config.toml
d_model = 384
head_dim = 64
vocab_size = 2048
tie_embeddings = false
init_std_up = 0.0245
init_std_down = 0.0
optimizer = "soap_variant"
lr_mult_up = 0.754
lr_head = 0.0075
batch_tokens = 262144
steps = 3433
dataset = "wikipedia_en"
Each number is 128 + 32 x the weight over its row's rms, rounded and kept within 0 to 255. Layers, rows and columns count from 0. Numbers have three digits each. The size before them is the row's rms in percent of the matrix's.

# layer 4 attention value, 384x384, rms 0.182, rows 204-245, columns 224-255
091:162103119114157124214150106170076135126088124156131105188155114155141147047097124160108088148091
103:155171101117106135027145131121133148147112153097134126145078055142086122125198172126123107147116
089:108122106128136108125059114110104116134010143162167100124119107128092070071063174107141142169103
105:083076127143133143061141098125102128122115175109190101105150152098140142136099104149138143119088
090:137090153059137183141085100115067137151086124122099061134133077127166197098133109143141046091157
095:099163136102116125094114125131137100115139091153108117160094143117100109112188176118116110127106
095:153190116075126147114187124118130124111206129123096156088085111163131156044177154062144126147143
105:199159099089165150150153171108108154086191121128181188125144143095077068200093133118097142165134
088:119091099112145112115101081165108104127066132111139153094102106169144069143122118163120092121106
095:072170142118106122141187147092112104121129208135135108135170185133150150125129102119118176137147
094:112126162198103147125113145074130091135103146108139154112117096083160221102159071149169129142096
086:139075125154105157108091099183126091097187139079130131059144131131056130098067104082109115154137
092:150055149131117097132132117127109164103162137171137102150118164116147126127144091204072151165098
089:104102156158100145147112089117070122147124097135112124095141114100191120110144097190130099119139
094:124125163067116106112148128078161114154136078046104119134138150091219167141099187114139132062189
103:061096169148156142088122118180151142132080122153112102108119101099195138129110155118177212051169
116:129167185105136123210110141109177145088181174160127096194094139123138143053114122143121118158157
098:199123087097101148166180123130122143128129125114171139133094099114095096099120089133110123121176
083:134181161119104134089120142099137126135125113094155132129123098178129154111181155151152090115111
095:092100084100148156128109195079162103153128133133132137127153106143118096135104145117147135144132
104:107097094078110123091119116130134128110178096167130126167098099159084126101160132121053075132123
096:101083151197134099166147093152119134165082108110102131152176162108148195139083109070135084063144
103:116165160110137146117152125076155107137107135145130161080166183141107128157128131181139144101099
100:113032140134105054152059112146137131082102137188146128144132128125144152160097119109133134106086
096:147150156114148105140141192098143132106218192103152170112155118121141112102095101132104144114165
098:099077085160149112132136128118077098150104179131142145173147151116143184091130104133155168119124
101:138123141106135125152129138124070146167076110054117169145123112144176146133149140124125110108144
091:141097133156138137124068203120142133099183161096152110125129125139124168142101158151159126089073
090:136181171124140191110127161172107090159094122089122121197130219111110147102093150062164129129173
105:076098144133154160147148103133138103151036114115100150107155182159164188160125117160138164098121
099:162167084157088086127135136146133104092209176189147118137139210062099121076202180135113146141111
099:099056112112160193173130098090114109110122154144115093128142056148166111104205097131112096157130
099:101153140188082119132077139098100129085135126107202143093131153161121135175084118182138177137141
090:107112117121153118093144119151054189110153126101149101120161199112103122145097112129118161100113
104:206162080127082151124214148117153124125215140102137142145085165143085106114102151161143095127149
098:171102134137099119082102099082128134099176127156157111142111138128058115147135139084073172164105
088:139159169126091160159145116126102180174147204136137119115147162145094151119083101169197116085054
104:132127162039146094152176132119100121119165118115204129141149077123164177138091135135132154139123
088:070130126169151111151196095093098129094038054159156154109114114197147137130135120114130116124109
099:125125152124136110064132082105022108140120143125148157127145125107126123132139158151093149153098
094:065125088140127132062116180111094158139141135103173096101115131144147126138144120143098150088157
088:131127114154200157154183133217070167086170197170150118111125148156204091103129129120082095102118
# layer 4 attention output (transposed), 384x384, rms 0.166, rows 204-244, columns 224-255
087:173140141128118188102095084115109143118121136156117117136103171109062113107129108161101101157160
095:126124117126160046130120132105116099108195086116129134124111091121175119101124138153121108082103
084:121125111129134121095139129126122100135147101077096160153134096165105119155119134162134173126120
094:093163152161061136186106149075132085105178107085084131127162150113116059164132079143142084178124
084:135095114082187140136150151162135141097101127145156103146124116133150131122127068149123159135160
088:124113141185181105159179167097139149194145116163150145162164093113162170116091119205099086173153
087:114112168112128159051098087138125149050118155115106170184086195174087159137097151061186157131101
089:134147096143083146102080104134189114137132076174090129108054070100139146132160156149152061125202
090:175069158155175133135157117061132072128133105139186122161175129190105109123123099148188122135123
090:138134165149126115089067120122135104139093117094115126121104077159103144149144080138162086136096
091:197140143140079158114099152136119159127115149166119095096116124144158076188142156095122171155096
088:096127149152140131122185111118143168076147081086115176096146071171135067108143135125103101161106
090:155165120108145131167149176115137112077125141082093132152140079148149120118137107119068069176128
085:118117114140187161105202144123200164111093158207140105138124149177083170138140104097189147122121
093:117155072081157087154101158146155158096152097171149106133099135182148125104113138147088120124148
092:138133157174100120117099144157125150134111119125188126140117139153152144074163129147124132120132
094:101104122172099133144119136099092107102079143097076132154123139103090134135134073160115115102060
092:095136156116094205143156087155106139165152145176104177154086114114115122107128137126098084093123
085:075138155137145131119175094074153137118184152132095133151151063150200146166144127132144152114106
092:136169124174112107162166105143150155149083076098083118095160131096117118176118133092093109092163
096:128073080173149093168132108182100151125117126141102192167105103108103169103128127163116108058140
093:143156136119124138106098053150130181147164142162187089138153109167173165119081181129151141142126
092:165188070088128115109086119132168172125093128132114087075095167074144102199114134074116152115119
095:148149118128158169115140127165088098161116108112171100142142110128145116097158166186098102126179
088:153133158157142161131125164165138122142131134116024137129092132165104137143184079123108195119064
094:154141142096171085137119180092129087122147133029174157132102156144118100167160123128098088076082
092:050148148101120132028169141127123087169155139130184113122098100126123136126166142139145124190064
091:134210102093117140153154167130078156139144097114121127126164143139110135054075082172133079122157
089:131132169145126154110130143123089078138172140122116172081173082195185134186167206080048109105142
091:147086104153099092090124132104146119131136136133170108115092108164158094086141171032121136169138
095:143129096077129142126133161162039165123064136114105119171167093106109137168105093156137069153142
094:129148078089084119171085170147104112115095144095088219159101103089121122081126155135155138099121
096:118118191148125120158165118169134172107153111120035117117200068099105122153213140109111058146146
090:096105108134131112120105132136107089168159149147160091140170077147135147158119127177148104126134
096:124151140176127119104044154201155102126112140150057167092182126093150088122148119131122139107152
095:096083136173137122126107125134121146109186158153162112114077126111119092102117110184113099104130
086:108148154167124114082097142178122134167114141092069081147114148098115134123142092099081165093162
094:167180092110101181026121098121127141186146125115039016096072149140141112124110084141130104126109
089:067144150120116140129080095115137151145084116140113146144203113135141089105099153158127093156129
089:098120129143178079101132137087160164131159119158153182078085164117095152133123212132185138142175
092:104128154206090113150153109135100141072212143139119126141189114193168132124143155086118095141158